Weights of a small GPT-style language model, trained from scratch on English Wikipedia: 2 heads of 64, a variant of SOAP for these matrices.
Each number is 500 + 50 x the weight over the matrix's rms, rounded and kept within 0 to 999. Layers, rows and columns count from 0. Numbers have three digits each.

# up: layer 5 MLP up, 640x160, rms 0.177, rows 436-478, columns 0-159
# down: layer 5 MLP down (transposed), 640x160, rms 0.129, rows 436-477, columns 0-159
up436:503529478568559463489483451652531530475559537583545590497448528457552535487492414457514463545403451517468530493474506565544483570584546397464450494491522434546438429507489470485530460416472456483434543486420552501542561448495487573604559551546527603506569543527505587603558507514506530497531381425568424450547468481507481464381436429526422508451442555502562460506471497402488573520451601450424556479407481553553523543545418483527444434446467513489550430483523500575558628540448355
down436:461531487431531484393479513563454441536533479481488453476453496432496531569591498548506583550470477555562510422486590379561512467517513501479488572593529552450441479582505516486464482517480487527577453503460453511554514485508604409463501468461423389406489621561515556511423599539613529494514358485518405377491437492413424517562537583530468526520507462463562488549506424581530488485582506604468549429462528518569542423561506404534445509442468466615539484596526613494525459575562425
up437:455530502504464475453497528463502409446471550484515474437463555536500506537413440460551505473525560489403489558543495416539491553551549562541467530498519533481468538511372466527630548475433586477615579486510571575450467425467417436426541423579517512497465566535470454528426466515494522448431502402529544498547504567543535527547519495472502422458461422482549504498462553554494635441540545409401521465459490495474432546519566551504460439442502454493489615451500530534420497506478484
down437:580467546472481471512443510549402493459494581425521521430465490582527547464505532534476617496446472610556536442545555574568538534551451428484567522509593507456489545476527496416477526465471525419531510574503376544518581408518521471489491543556487461568484591540498432396444535488532498554494377464497509525568603551453549447523464499450601537370531463539482496542519475488471519485426422502462541549558470414502570412539493498517464497478555466555483605416455422446461496469508607
up438:507534498454539590554496477516446502537542493472520493520510499512529451405496546522496507477457473464515470544524507470575507558541559474482440468520438493470503570541479474446468494532499616545487404458534543565534466541464458488482492558502468424507459515511524525481463454425511577419479496465494534471434440467430444511462517532613566524476575508546503546529447583553454540426496459334481544466573617515461505570531495532496457531551534500547523479471471571457578445447492486
down438:487605490532459490505473524548473425514519456494495436602437486563436491435549503496483476528479435471532491470476447505526449455402485517508523429453535506470471451547507491494508607524417441464549521469486529492539560575454485498533458522478460504451532504459445426518427579486544527466550635512471487535490552520477481551496535535475491476515500514439435487540485454452492532508459443515474531573511471472488477479526552456454584495443426414461557572540432469524533531466559530
up439:532476447456519525492501423605563502520416576447488520529403493598518476568463520483556539527512556488436473522490546496484428511521453418442531466524506480444520518525544545541546416552489526451441437519519478557455490553588478533498490484600488416517515395440506561530454446457542466475443564594564482478529572460550512473479521510472553496515521568462464470469477455536478527522510493476502553455501495489555490540501591494537502638472476520507475567476457553514458422506514524
down439:449517535407532511496415577525395501573574524605536455515502547503482430473522462465556482540554432467470520480462449523540603430529432508409486477532474528525448545493543480583524473435523514532502615489482497508467544459428599470463435478597460416453513542455408394485479448553538468531484443564518513500522476413524539558456477476498504547487507417514423546480536482460452462496431523520522478438410501482382583624522525500518485414433538527520558476622471454469445511466541553
up440:550480432502495405553469452480560454520537521622527469515499446507544625552486631521542525420495509470506464458565540593449451439534492542514495466395499457514452454486443512534441582497484522410416511463469424458567533501547563557495546644545544515487538466498554498535405456436536532571517476532365530569501498510489552439523476536478581486514521512436519527533478487594496477481504535550531539432461532465533569505527490458425460517485517456422505492444506559503487525509496569
down440:574466333502484414488477553480526507541521496561495540443493512529392593535476508525519510524531423569520568453436521491400466469525413545401491438475549473478558501470483509486558447517489446452541520487571518468604523518544462472420517523417519546459458451412516489453417508430561462487589461584472496539446544544491534503495540499529495474549505548471477648493458479489526460442545461504537577538519485463438481551555487508477538472502451442480469477506533562511448532445512513
up441:490576485505513522600562519448498555550536463438575525394513576464470504489505583504508475465497570521498428465363513487498502481466494392433548457494469519453474526455454516494594450463526538450485586587456530543549522570566546570517443474464507473543508500492463501523454447466602478520566511582682447491493439415579422563443392521458493447456412510556509404430564383450498458519511479523479493510581486500555444528530542526550481496539560511575498493485454483470403458467472437
down441:477440675491540573470483556574447515609515620386527434503562473458485500434512643448473505521474445546507525461536454518510392525462598497535582557410477450497534536529417465466449531534505457413489467510461494553436524539370500484430509528493493452522539579473554424470576461472520466612511469510540527468410450512546426566562471503438513450464480567581498424576526440530492503513537563550606508607408441502451440432414472520560505485482501505511549453445458477483470527397478508
up442:447445530493512586455499521475495388490496465443501464511446558464514445467524552510468556577517495487488573570535491539478569525503448532499499568498405468476520457507453436520502533450528478533488542496567499506493530489468505497516499427426483555490514514533448536507528429529531484462544398530477500527496477530539404443532515514505611455482563510510503521524598593513469436520499499468484537547471477518503532441526567497497469504511456484501430539484464394492571454489523527
down442:487545515528510460518469544517483536481511505521542502540532493554510497561519489521532483474486526541517500519484494490500497503449509526502548463468542572508560485527567563495525518535508485525470552541419515512521529494520479524507447527548522540514536495469503446494525558490498494503540567463509507502517530508503526490512521534524480560552501491537502482488492484450504526500499478495492509567532524471526507530514480514515515521475494500493525486540504513490430534504477517
up443:535498473510539485475465463485444577606546573583503504567482491605461484517490452477524493448510515442473527474505498430527489434519525566466503450473498474451541542476453616526526530506444481528529530454405400562503402576558474489441509493544378434498453460415510378461519572476490527575543404499520458590494521506540477497522535427499509484524506555507410522604416505509441539436501518443541601488462537557523491571500468572458522520594500514504395518436524514531569484382543602
down443:458454550428417438564569541420473431457465485541465423588459515517475509559475529498600490536507416515449578571479487501642433568523480501599513462475534581468550555589398469511446437522480506475487555501436564497533508540502526527470532502541484503469480535434518537472452442476547469549502435453505444444585465495484553526559490578533488399475604428509438477529521553447504388414479515466562499500499493549381445512511502534527474537497563555454462527526413571475454497526543533
up444:529481484384469407520491377428449523576475488504457496489563412440495507456498661501560525563508401486525483572535548498518559434465573619452499436521487574420579440548456479552477581471487485408400490494535473612464506406469436499501543543506503459526526467519514552528520538447416543457472409537459591468480561491507485421488444511582539554506526528460537427431549453540558486439572602466449535440481509548464456529428590400441468507504526540482491532472587536510437501511481490
down444:473522452524442610496531529458409463529546482447503404577440482528536528529570539488461492525480452577531429500502505545558374508534547541448485493563436588527517475608573499464530512443433490444493492427443426566520570510454479516506508462491503426507385554481546435606396540491534513478499497601537544480487529508476444503548583501538539449548487455536547503528500477483521486413448566356548509522461536555528484512521568489488454540641426444539623516573516462539504554487573461
up445:483503556518448514457388495497539489418473533506477617529419545421555524517485524508506478520425528404460546470490487487439483463460562459504492534499550542548532521582426537458475512584506483432478541413433505573538432529453416532498541452584515477575612415500541553483549510513516516517544432513406436572574491546465516583424436479516499498480470467589557517445433594504471477629447563563541570543505580465429502414530401512469511579450484535559584457502512448460554466439408444
down445:490555563558489514467560527578465449571601492498497503431457440442453448440577606539562525536460578569433582496486478530490425487496483516550494516439492507506586538525451497471528481555466516613443519511426493486513553469549522445504385501455489440510496560490562464450571458512521479487583529490515522561417569437401482437531380458408504454476407406467463542510475429476635538507451544514565473396514520539526533438527522552467530412389441565574558452558570563401467469501532497
up446:536497474510583448474420490474538550475486511495522500476441462494448477548504420585399535477450618518424484474494521554553423487469503516465460563409526458547477521480463494441476482441566554470456536479512458536476530509384503527513533556575507515515524458503442473520521505567434531519429573501582432442464567503510607565514495433551619518422466469467441676453524426462553512465493522544533588470428563399542427478458550558484568583498523462412563538475466502499521572461478554
down446:513506415461524585568451494506504556532544491450501490551497496538462492489629520450539511475491557459405612494516465451608602542474437515520479571524567427555465571545602428499517450606473438450439554455448500546472436506519522432546543426464469481499430562451445488464459481486480463457416539461511485589546481500454476538466552501580432607507560481436481485504587480507404479507509402480493530558496543433455496570498540656516494473539515479496515428495508547413581565550536525
up447:475555429546478546522553431593549508445459517622646516524545499498466477453554426419472598485480523534524509521473478497555517554594519516434552404566485480442582553423415476472521460512537567465465532471476596441533463516524474523491549441385384593541509496448466572566497538554504458489538591485485528522519428456428522527508514557479530641510526522482488462458506467462463555551419421402463587437480534494402507573568505522429499459460445498514494458508521408481573539471500485
down447:481504538541495547503493479527523482507475408575564450480498488568462415505545444480445486495513437636483494490554468485429550408483523514489536513518545514549493437563555461404530413491511572408462492593499507523497549455590509567561579559553410489427412502562604540515483505609596387513472520437515516567482496471469621504554447472434344514458474562468557459487577495558444392538513527500455502519515491522612544558532560491515383438370503488562415440494522456505508572470474533
up448:577447540476505507409441521422521550522562438560453625456428500486543460488501417446471428485491495486446615484451416593499483494522434603405505471579438523470455478539500521559552505522513585474537459483562605503515413475459477526487451459521468494441425531455513545584526523489557457470430492568611449526461491514441541619501485426562454514571431519549465425449456507445523463546554480475396453517522539494517508543621580599498475426510470488524579546532431509489503494429486525
down448:558408442453482440543532506469536415482460509559576471504462464505486481573541523427481452512505502587459536507529537490540527417500542516462403486575386531568524455532581505451507552475451452503471457399446481456531465421484427542506507579506501459551538476635487497556531558446494487543354432543482493504571453420503619553522488597428560507526516521452573548486541509398502546447531493456449452526443524619486559484479498480449529428454532471515534509528542517461493524536453495
up449:484543510540527522523458486456551554430583574507466582488517450426439515578500525526462489494442451489604503484526477473504517434473535430394454466424533502461466499425548455542586475517564521532464540470426542463452478553455462458454481470487411530497557392509451379571457413560567571468471432471560458636554528456487557505442480560478707567537549549499430497569558431468466477460411526461509511541520610355487494473473519459538511474489393490576507478499427498516430431536439548
down449:547460521461510558524544449583496535437522539504471565405577508517421449487609493483492557523547435498511477533414587470518496463538458481516552542493517556441482493596633471424460508609505517489556581505488500521493507474553400551510467445486524536563519425516561330531509556485459492489411559412535404551503516430508453531424416434522501439434500483580528546556529517588436502506481543439517504487511514602487467564582494479491480392549496468449482558551434438367480506454586507
up450:412537486487534508515539441610478426466549492470510439424496563495540532394472581478471484528501576439465550493477443526526424492512465417498431478517523536484458521482480443356521540498427506546544525498478496427507433467465444479576510532516508525558492561523506424501466496516506489512524546472585423398508442517479524413443525518560574480492470514440516513464466478532540450510543492411491545488545568507435469540513515581509524489501488490520466488459541531461477526510467531
down450:508515599498515457526524460414470493517565559547489516513475561496535493545445438560526483465518479480488512511508477511547495528526520434515496529464534509465456559497602440534570479469495445515488570502491512452521555561522553496419508464532505539420510475495481507492449620430511559495480533495489528462432473465424541534514587547486511501563505526534551475543502480485452460485529427510521469521457515484524469512501453394528473515555485458524544469504490533453506568429465480
up451:517426514538537538501515522510483513487502484531501501417502500499498499491492539504544477424511459572504445532556461434515486486499551483563500507443479501473420493527495471463511509443540562526588454484567494400537494516466506449459551545486530502552512506533461532516476451507506490540520444532543514597501499449510549525508499537552442520514482508536497495475525547506522434484420503515553484412485460512489498535555479493477494538456447532470400478449560475444510505515520519
down451:463532555489472429483498501464515547458571518469463487492526426513491465508475464474507432471562462466561496478495485465474451496518470537494507498410555479454608484560530477526457557503537478572488533588476540468548438529552453543431473523512524512472540590494483541478519547442499462455460557466484507430500518499519476549531544464479514569483504494529459492515500502500439513559543464498479512620553540474501485537460484488461489483442516502514486560504531507512484537503512433
up452:443381434430514542454482524567468578503471475509488471483534592487460458511514490450434575510522515505543436533567486437480504507462477541509525454498456458556544464487523550574501554518485479569485498547539545557538477493543476546544488433438541463464523550447616528518477444469550532502507462588509497435483492514531568538570490478506542514424494481494472455495515519386489476444494514569537454588481493444501501456517567471445489469535467516492501465542507530565507503510503451
down452:508543512527495434509500502505544480521486460561476482520509473524492497498529497461602483482493457488484462502449519506481487456478561493530490517538549560422494507483492534520480468457481497510456485541481459479466482515502566488486420530516518540513516503482410473445475601476459494498508518442529512512514540551495507439489517554510500535553481538553522497489501492521491470515513460487490533487532500488510470507478483488491450522442480463505506498524512487444529479524459522
up453:600448455569453488457506614507490473504498512514511575511503611463509465542485558503501537419519483469522431475494548446540461538486509479417403540498468462486558482419493415558465511458518458540474496559474486491536479452497513518528519487484515468514588531488482520573500499543485408457614525534489440506522495474506508443422475493487516455466515471515421525471460460554518531495495506517517510460350461506442524471520526524533467517557484504498550444460437513497457502460378555
down453:531541497502503479410409494481510476533538595456422508531477591523478473470487515474511436490531463500560452450516593517536500461529479540434531411456548496493548555485476488567520478491446469550539509588509506436474510519467485474472472483464505508539518517478550446351468534493493522476542500472463509556471505482535482539510478570501527489591521519525442494448524454494442496558547479507476484517550494431471466531471538510432553462469553461470483548486466488547489501536496561
up454:491478475495493543481511541461475462518492478469481452427455577416558559541513474570426489517466562427460489488482438516447460430525566505550522552470563466456469480470507465528464402493480594481548520426511466524475497562421558526528472521515522503535523531468503496459488587548508480506511451568486469521474464462497453467484503438545512520527583452532499481493551601469525539488496457467548481477569490502511410471525448612608516567482495481540485482534571471494585518482546498
down454:505445517544433511523537460464456551488467479540516504488543410558578510482439531447539536502455505567490438500441488463587487500496483494491489494547497553548483494458557532510507461515586486454478525549445473497488528443514530439500576479525537520549571510565454509463524423515440491446469458461554492555561464543488484456520437505557517476535437558465455521532550447437538451539499491492512504510445513520592557459526554496470513411437477500470567533544460444432408509545439482
up455:440524478473446534429515492432580550413555456502451436600491437470523399468514465532509623434576540504496482534403635442513554497498474440556543455497484440527394371530570538471441492478487538468383496556454573513493457544488559510499517511522490484421504441496500485491522536487494548487555398508460558581499602481525463497583578456457491545453468603427379502475587460516491514543498480485579504481548489473510511442587510433544552506509564503592453524479547441465489599565574479
down455:472483472538476510536498514540502447507532557567582586536469587463521609546492477455544507491576570503508453543479500570443473509567584509454361515533457593430491537531534608557492522469530410402492498548411500458507572480454445540411451454482424576449554621460460389545455562502458559486545510481472544467459543468422509510477481428604514593563404431516497538395428351397470504508529512549551546469519499512461468484520530539433508512495524471476482428504434483520467396458479456
up456:510435485526506553515408436530588583573546521514504473499499529536513426486515468421425502549525566473505613484455509529454482493454476459444460471505510433472547443511552488508542554466595301604451454444568581522525499482484501603453442496501481534526469493514519519624488512483461546474613432607538552618454512494583490419464546453475486447476459426433437556438484520479529458420444491457580561532623468521522535464618524524432484451598615507433449502424494542456423573554498474
down456:473529559427404615528487538562443448548594483486544528465634513457570593422509432508486418536549486565524540369409503538488545436601450424492496487496543502404403437453507483503568468599512508554563484535450533425616505493541555582529515494471493432463514493471447515484456591547399565555480519484391507497513434573568514532538499553493469539524552466438531571486428475506470434473499384429484495452562380479485520515511432469565565424573446491466481390445525537551507496485402493
up457:518471432535542439432501421495565558456494412498468501426504505575570545558432389438507575543532486533437433596477561499601507498565452409573586403519578446482515453415467526451589529492524459500535577499499468528548518500441583548478540554491525544516446464539468471458488409459466527486383600548566382515464562414504471479504486466553480608465562491536460601547479452562385487405608399527487418506513491477551576570526475390584475463430471494431428468436479494426551539584511502
down457:466472457499486561505539435570447585448375514542462561548588384429486424433445552529542443479502492507489479516521485456487539482342505590535412479510506468480455542525386438523513390486502458437494553537541568469536565466443489589590577459490491459580489471504518602674549657498393512595481508502500497451571433510550473537442644499502495417487414475441575497513536479474510472556507429484492532522464486470466547508523506544555511561519480444561569515533568484591497607482549494
up458:490478520464473503561467484490530596521484466540425485502535519429437528450467516495470551451497540471472473570515481420410569462538535565551403489487597457494444528550536478412514590474554560576534451507477445505497434527444365506422566475391517464502506475517446522558509523549569558461482512435549580409520533507420436510476574546495531484471502394515498503436571513540465558563528523540507514481552446541510544519504505496544483541519475545548542471528483506544422527541509474
down458:524393606473507526449620475495445467434542478395472430528563506547529396479497519528540564489399409459457535442534573531590463551463419560565569529615487506479493476534467567558429418555548501503492524382453486540492466418476440457477522497517552440546469515486498495604380445465391454488456519524543502454487456481501471518539453544445498492374474573535584550568536586516455503471495438488615513473491481505439505502516456560522485458540477503573538496443522502462466446608571457
up459:456613558497458528516500474553532546636540430497434480504353475499543481498429527456533489480401424504465562548508516484439525483485477520528473553423452504461576530548457456494491552539608458427485537528480480586475517513581554442612426445524567446533481395485493500508509505411473444537529522504427518593400410571447537463423524455521567483571525488481519469453554597516498500440515487499475558479471392531491480412546585463531509477558465581586596510447405474507661571476434510
down459:473442513512479551456470600459507476571505437487427586481510495648493445466448494412451478529561474573519488532468503569428462553456472502498528467511514483453438463473435416548445347502527518597510449404374432572530559469542560528503559510470502418464483579457575514597573417459447509511476516486493543537495515502458461464560465549470487496427532596428495471542511551569422568515521456578462508475422505503517491541533544504498557532514520464508515486559530513469543476582505519
up460:491475480482494453466564492530440462474410441528452459489547552497496486512510512454505394579528522458565525529433491497515556446551491507485528476512524512492637405476445500510505544494477475461481483455535457487488438447521502559493529506502513494562528430479522493471512580479460454469488370568504593528503546492563501485532530532595467471591442491510526573479495534547518467438506587443556564409499513464554450455491523514540499542505534497509514600522565558445486542536558423
down460:493390504515473451461466491506583559532481597555462559493546461484504553430471445480460582542456437480437568392489430491527444554517479463521501479534548511483419540482541485432476472490518542477527506495455397454565531506517535437480467549466414504432523455482496485546433430550536453504462471559509479541464549549462572505583518472445558500454440563477503483587556553513468509595500434637526454486471447519520562514528440562478570448489547418520539448500412428532454403524469530
up461:437491544497501439445449454545550549551512526557501470558565617578443433547376559578558473530465488524392502488502538474487468431562496468491523466511458460579485565375425459495398508452488465521558452500428497459460508500447551470599469514485554551518556490541598615479454502499450631573498434505529465534505513384439472497430497470487583486508523542478441627481433510479559460519505501603491468493465536482493479500508551552544548468524455495485417408517466439507544440619486558
down461:557561492443427591463484509514480481500469414472393503444449478563507454532455586476462509459419522489467565451451575551443443515474590534509515420508489512543524516529476508571547515441506484630488452468418512540453600515501496518497526512580558481497554536579485502545500539515573588625530539531421482524565569538459430514413518463496584458515498556558498507427475552497451588522463524521443487442539447507530518524500393529517569424492447470516409582577484484449457379461501578
up462:505504522484533442459406500479518592464505498526540437359441545513481475415489500496488567521458455496497498507497529489587474518419552473566549418434528518450495543540510462455611398456456617515450511455636521471477554610543491486484521545559458608573506495494441452606482506481529497481537514567494622546514541599432526511535455505480481550494456437491493495483520519470530576478551522471401463519434462502470504479507553456546453496437549492572540521507519463362512514503501479
down462:466467496505446550492565469526571524472479585523446585509479567467430467539559450471497509607560529454479514523467559492462473523508554490499514498494555534457468480535449464456469453518355524472516518524502490496497479484445526463478561554345481473484491482570573412491481485496507496440481538495497474459534498535513541458545376624449513484499517467543473520468484550462515499440458534627496573450537453494488506476520415453510480560534524557466537433380549585475390608521573534
up463:498529451463468500407543596526497560507513497403557572492533532535498469582506453483515491487503461463485633440420536481486528504525405484473503545445531506514470605499450448471558459482490455522531501465440525372497493490360457520402488454600464462503496470400476455621539452510486489521528492428396640536472551474484495524429550486416573544458539479462432510489522391547548497377483496495571426477494487465468481567560451478557421511588513560505519546511582542537472499512558508
down463:487500429514488481543531407440518498526528540547428518517509485465459486503519497552490484490487525499383513569571510599536498507332571522486462545525545487463534477439504534540390441474353515431495540510561469529551528522543493476533472546447519555439523521586580496467504526446509446495458465514488471548407456509541468511526511498552538499533426511485466544530472600485471503553469540401493499498522456478479482437498537557427501463572482470510475492475491523477553492494543502
up464:492506496496494518553541514500540459498545500591463491546487504513538555466466497502492551469423558466477514464455537491547442531563509510478506591530491538430493547471417482545523502457496516566514448547465541532474548525513548513537439530500504501445491542429473497511400491476548541464461505462528382470556478466482491507470488463505608463486546519500509498433549454492479492389458485422531524436447380461527488580471606481509467526410477549483555478449613542464565486495434443
down464:474437478557507545547496487509473517558568501576543531505410530504522475525563542545553477474431509507485485511488453472483528497498537547510458550498507508506552405493468573560593452489457557503601546494510615495545530476479558516510450533494485497526392481556522532513430484549537538626463416513539461474545556480490464460629489547484410524473491442527571537512434592460521480536470558465457460522586521524507593504411458389558499486479494520434572362539510476479513488495424460
up465:525524502491550526532537492464515544527475552371517606455489478543537411418431462505507442507438375564560568535401606505426552479540491486550479605473524460493442577480538420613425549430555548515528616450481507579511500474442520529595521501498539493528550461563524535522528463608457497461469492535461387437553610487540432561546556499466500536454469420574526489427579477426448524531522600481453595545653443539485525496529461506471492491495454496541531480520469511445452429465429508
down465:578547543539514497487509482415496454573551453446519579503463508469472540563454500542506546468407514580491484528409578466516495463526466441441579449533496492519508540440490472542507548534555476474509496505390407488471525485508437456457549548558509493487508412494501469424536519476431485460517484519502530544445534604558519490500626517446575500517507542516571480435476498481455511500495416532502453607466446500415499441558494486611449518560484440464445589540608509539478365516439450
up466:501554476485470504501489553438521447537461467396564505567461559502481467497520425520500563457453554432492516446423514513471525519477500501522462460535440479449478446513520459504569506471493506497504488504528465450447493585498504447496556483424514502471503513479534556591526525443416459496458502564430506532580501469525494420545522420523544433567537569550456462492541574502601443546472507460444355508443544553607520482447434472492473487538547511549503457530470510517580608523528494
down466:466490526525559433512477493555488510483546499577487463549459447470588470589410495518583429533518493532520443545444431501527510553555475438453428417402531486396445447459457448499474497547511537555400463521505435490527476531432435600495437531537481619518511524482542506530534528508536490570608653534529501479523520411444468538481549518587498478462482558449457455458493456474482523501448521578520505514479480494487450444518485476613520539482441520540449519436519465481473456493397450
up467:524536420454472550414504458602586501421484553566415525478522520438501509590392508508510495468438571511423376475632524504566411481552497470482496532558602461523446487510454421473476461462528513522541405498477495568535396481470475526516433549518547489504536518432480543572441535492465458493542501463502559505508568491550545547477534474427469483535515585478510503576371549520525562418424533547514465507522432518477548471419488487459580526476410448460583481445449539542454487530442449
down467:604528555495473500477544504406601523501557513490497453526432458457557454530502556505456513464457493549497441481460675558517452528472460516515542498502503475566523539534543484499522500547536508540481506485541575506475502569468446394404491542461439435555477487488497417474482441494475428526450517559475595492502526508456495455485416492596462521497484471494549433555500540469591489403525495494462453498470554587408500416470464542533455554436511465473473605506474506603567558472325517
up468:533626427519472494532526518498492542548532507457518580507431541459509455448406587553363537459454546542513427519579507515497470512446550557592445546572454467499595578389536518454468504514445547507458538503397510533488482551556586386634451548522555545534456486474497472521545359519454450470484510522425516498480454427464600497505531458470441549528433557541480486451618464461449407510448490495562572500476615395545426604587509532580443505509481505512474574487523494523491495463422505
down468:561528402561390560554565540616477453530507509500585520487574485406464524463494480516532512468547556556599618524598461460480508395484444553424414466534543513489520530551585551514500523478524451394345570461516518519580502501503541403564563555459465520488511532538393470428502487500505544434441442513509616550529517534450517432543526506521594482534462573368509481588604504511507534424397595535512443512550450502430485475524550517523489517505477544415558510542539504457464466575436524
up469:522478460503572533513522574517544427487447541481467421543503512659574497486496495494466562558479560436507520489509436475470490540524546465479515469470487561480523445588520508507544490522479559492417523586513504485500479563490517470561517513499480522555457506476462525453502543408459514406417464455482482501396490518493569498428494495452512408560425536626501621553501456425487505411503594466481549529520492573472477589581388463415476573473472444443479566541441459550491467522506482
down469:560499535529414482575541454585495522587427504492432426459595526468586473404589562487516476485418548488500510484546450532541548568506575420542481536519511464512495526480591472490502449531471481499554504472430452479491550600505561418529588476421419506440560591534586505514657542491569530546427477509480519503519512525521485446465531495510439447546490532448430555576507499533538511565541507473474528437416393432554463505503463411537478423499536569557514518563539471507522508576444482
up470:562604506389510463518501504478625476428537468501417531565530534419510520441474590534532480477456519412472572496503409409609527464512595443511493461486451501544524555528503442516504489582512521474475468531449515548537476562499505424544436538538520471493477418438615550489492421478450550558625503535478510492536385543429470481555487460376562499501477516426521508532471523473461490428513565522483456446552445408587508548374475414490566534461480510534553668508457542518492533556427483
down470:563553475540510499532575541567477376552566485470574419406547519493495520483501497478537448504563449498521528489487385459571611456498581473570495504519457604493464512454503483523455515393616519501487522507435478472527597564704490508568515562551488489515499505429484486592427476626425442471513548545428536554550527495494542438493414580531544528436520568562455485582603501539422511451508443549505456591487432587511491459444546539527404499360506506384557465587461468446502460540550380
up471:542559466569507471503454470501520504508472481601616492423473501545404484539515540462467612422485552529526524467509490528490493579518446486491478498482416488529557434567501473502385508565548508436523489522506494465540487569407516475521516551502465497545536568494475445536427479501515531524514458525467472482445465443493542530443542570489542461525525546439469419554500564543529479473513444539498472502464566545438478484513510484495473454536514427523462436484486473508450522493529504
down471:549508519560504458477472511526479514496542579483514549504513537555471579525487488536512467485491521494472466507479488471474558475498541522542542460504582574448519509519561560512546474491501497490556522515482520537529538453539517521492448534438508528495553519518477505516508540518482527518510555471539534516525530526538535474520521545542477505566480463551543510490494469470507502506508455514473504514558514473549553546457487505499491467415517454487514487545461514484513487495459536
up472:383478458510444556483485397518465544502441570429490491530567512542539521573461497407539635483483577460598591589491470528420559509424604467456529554457474506555481461508471454538433521426483456441456442539461461485472488505535468495426421495561494516532599605557493511487598500610488565501561549579573596588512501482477457535502517522531517468435525521522525454506391440441559402522495520480537440470583522477557470425502538434479470453418522532477425548512318479462568413495545479
down472:443596545469554501463500438523532551435430570522473538532446505554428513498506531503545461589423478517445430507496490449513506644546518468527463572565478468383534625521506479479517429530403467487549473548539523480513517539521513385593528489567461443583444488627506533590549589498533513513394500480511492448558432399406510484490538416416513554513539454484450508530393424467467521585555400454561572538502474477428549548529458610350482544494485542498473441446473470566501529419588482
up473:490560523546559450506510408390504496527465450488515488459527547477584472556443511478452529426511538555449555609503543446461514502466537451455529513398516522507521444551512474542531515456552533454539518533476511508416564535448583456493465429506440472514510628524414463481577520489453523560459551610512475669488637435528480470542493438564449523446496431609443511570411543385496514551425461581531495492521588515552498531488419537525445503504491460541533449424451480500572556504506490
down473:504471511467515470574434610454477414543475443563404528616522597512539501516593547505552441492473442475537477452436535585412338539630444499534447535532549493551490462497442487531539454446508462512523530527584457464482512540533499523563499478578416536484450534478556550463478493364415450459478515543439499590464435545458450506441502443455437558482501486468427410473617463516516480477489569512511459479439557480460496388564523466457458525397522506518536516453430490568534547458473483
up474:518498509487530583593524426544518495465519477510548541554400521536457470591481404521484533455472515443513429465506463589493426474398525473435530517478524534378447538415521501569535531522496609548433552483478610434482517552489486502624529550481442505467539556515571535479477554455511581450512447522466550457625580471474437563513497391498493557338479404519490543547490463424496455519534509597527511540558530466565542469493441435554496596564486460517500565524515487521484501479418493
down474:475502544602512571483439538510595505470510480513468528455503492434489357515456517581469391442468456503456540452428571464470537499560489587515508492429555584515524605455459492503434502465536396475488505518441470465525473394517581456563557481521518531526460482431489453455538486541477418612504494631529525565529524593473510475510526464515574585514433468476569461545522529512387510536445485448527461478484513462565530552533569458595513484520458513509453494522531421497501478432468505
up475:453558518545510596495504458508465430484554448512394457458535499492487479451468406463440538512464497569439583542476504455416562431534438533614487472451537455486533458477505476520541488495525592502438523424517478435486491558518481592474489467509537537466463505549490477486546465502558556465576438510441424564540460495566516557606519471557508478446478466521546489548477526484523549479562487450578439498523420474525480454497496403542564525441486498475549609501436524502597503547498438
down475:556506563526500498511499541547489481468523478478556424572552421510460525507535516425462479534565484530426429513534523562483462469493424512484512502520484556482516589585562477517564473477518527592638461572552497412495483528537469457529478546508580409498557430492397516566520472548493535470441445516471501482524458509486507450518512519527483456586547496427536495571488487422487572501449489458564563491556490509541500554506517534503476555437566459512548571509394461561482498491521464
up476:497498550475481469533455514540454492500544432517505443526449529506574451436364625482457468525489528421481558427504507538533484474527549409478506445472509501437507508475460496479554594534508512424484511536555491486484490495502449522657514442499446503549496458476390515574459526544549536506599477572507487464522517505479550437439440551538537501593429525550520480557554423512503595482504452434519473553492549424461489437524610433482557485499421519573522386520403438497542476487439541
down476:604541509441445479488503464516487497539488490483541502489477457487526459524474534486496510513588451446529530462502492558500473536549481490475369504489565595517386527357611529442427432426572476555492518393454433446467523444570507539440524530482529599526489437414529492510517544501518534558486430547494563569495431551570547531479554541533562556462459533573474477524465546484537503529485600535508513503422426429581509464521536572577605512503513502559563470517509490525402450487472505
up477:493480420481516448522459487388488625471472465495562592493514549465513500555468507536458449504506488515378462555556459579451554482566456536458451491541525529433598616491531645446573528542561419493500465462489471476461428512561616494421434477586499468529517557522500427530490517499469456404497546617504536424500470600552472497576472434487423521525497470540473543490548449451550503488578461674580458476549515483475443584585476473508462405456411544529402513523495506447437482524469571
down477:499478466542557553436521456568512480507529499400556584663524458558610458524536527560469514505480460366438403429500497495503552422572541456531522531493423487438310494499545441477557423491568600556497470531473583497470611433527549394506420593485498468524457514408558388484390555422426547473400459436479513482536500523452492493495426555560511483433521480504552498543469541518490566507440491566519499516514387434475510473419526473557423447458580519492565473535540555564481506452635451
up478:483533364466510559550486501506502539459581528484497565498496485478544622376421500409403509484419556533623591590477549482529509493599481399480563576511488474547486480602489479391589646496505589426488507492456435443314438494487528451467486422521493538572491476447458459472476451559509609375449518584469461561634489425467542537547451466479404497448580543551412569563471531521545516493422463589465529494513521658468457512526584551385473614606454474457445517515531573415511437490543512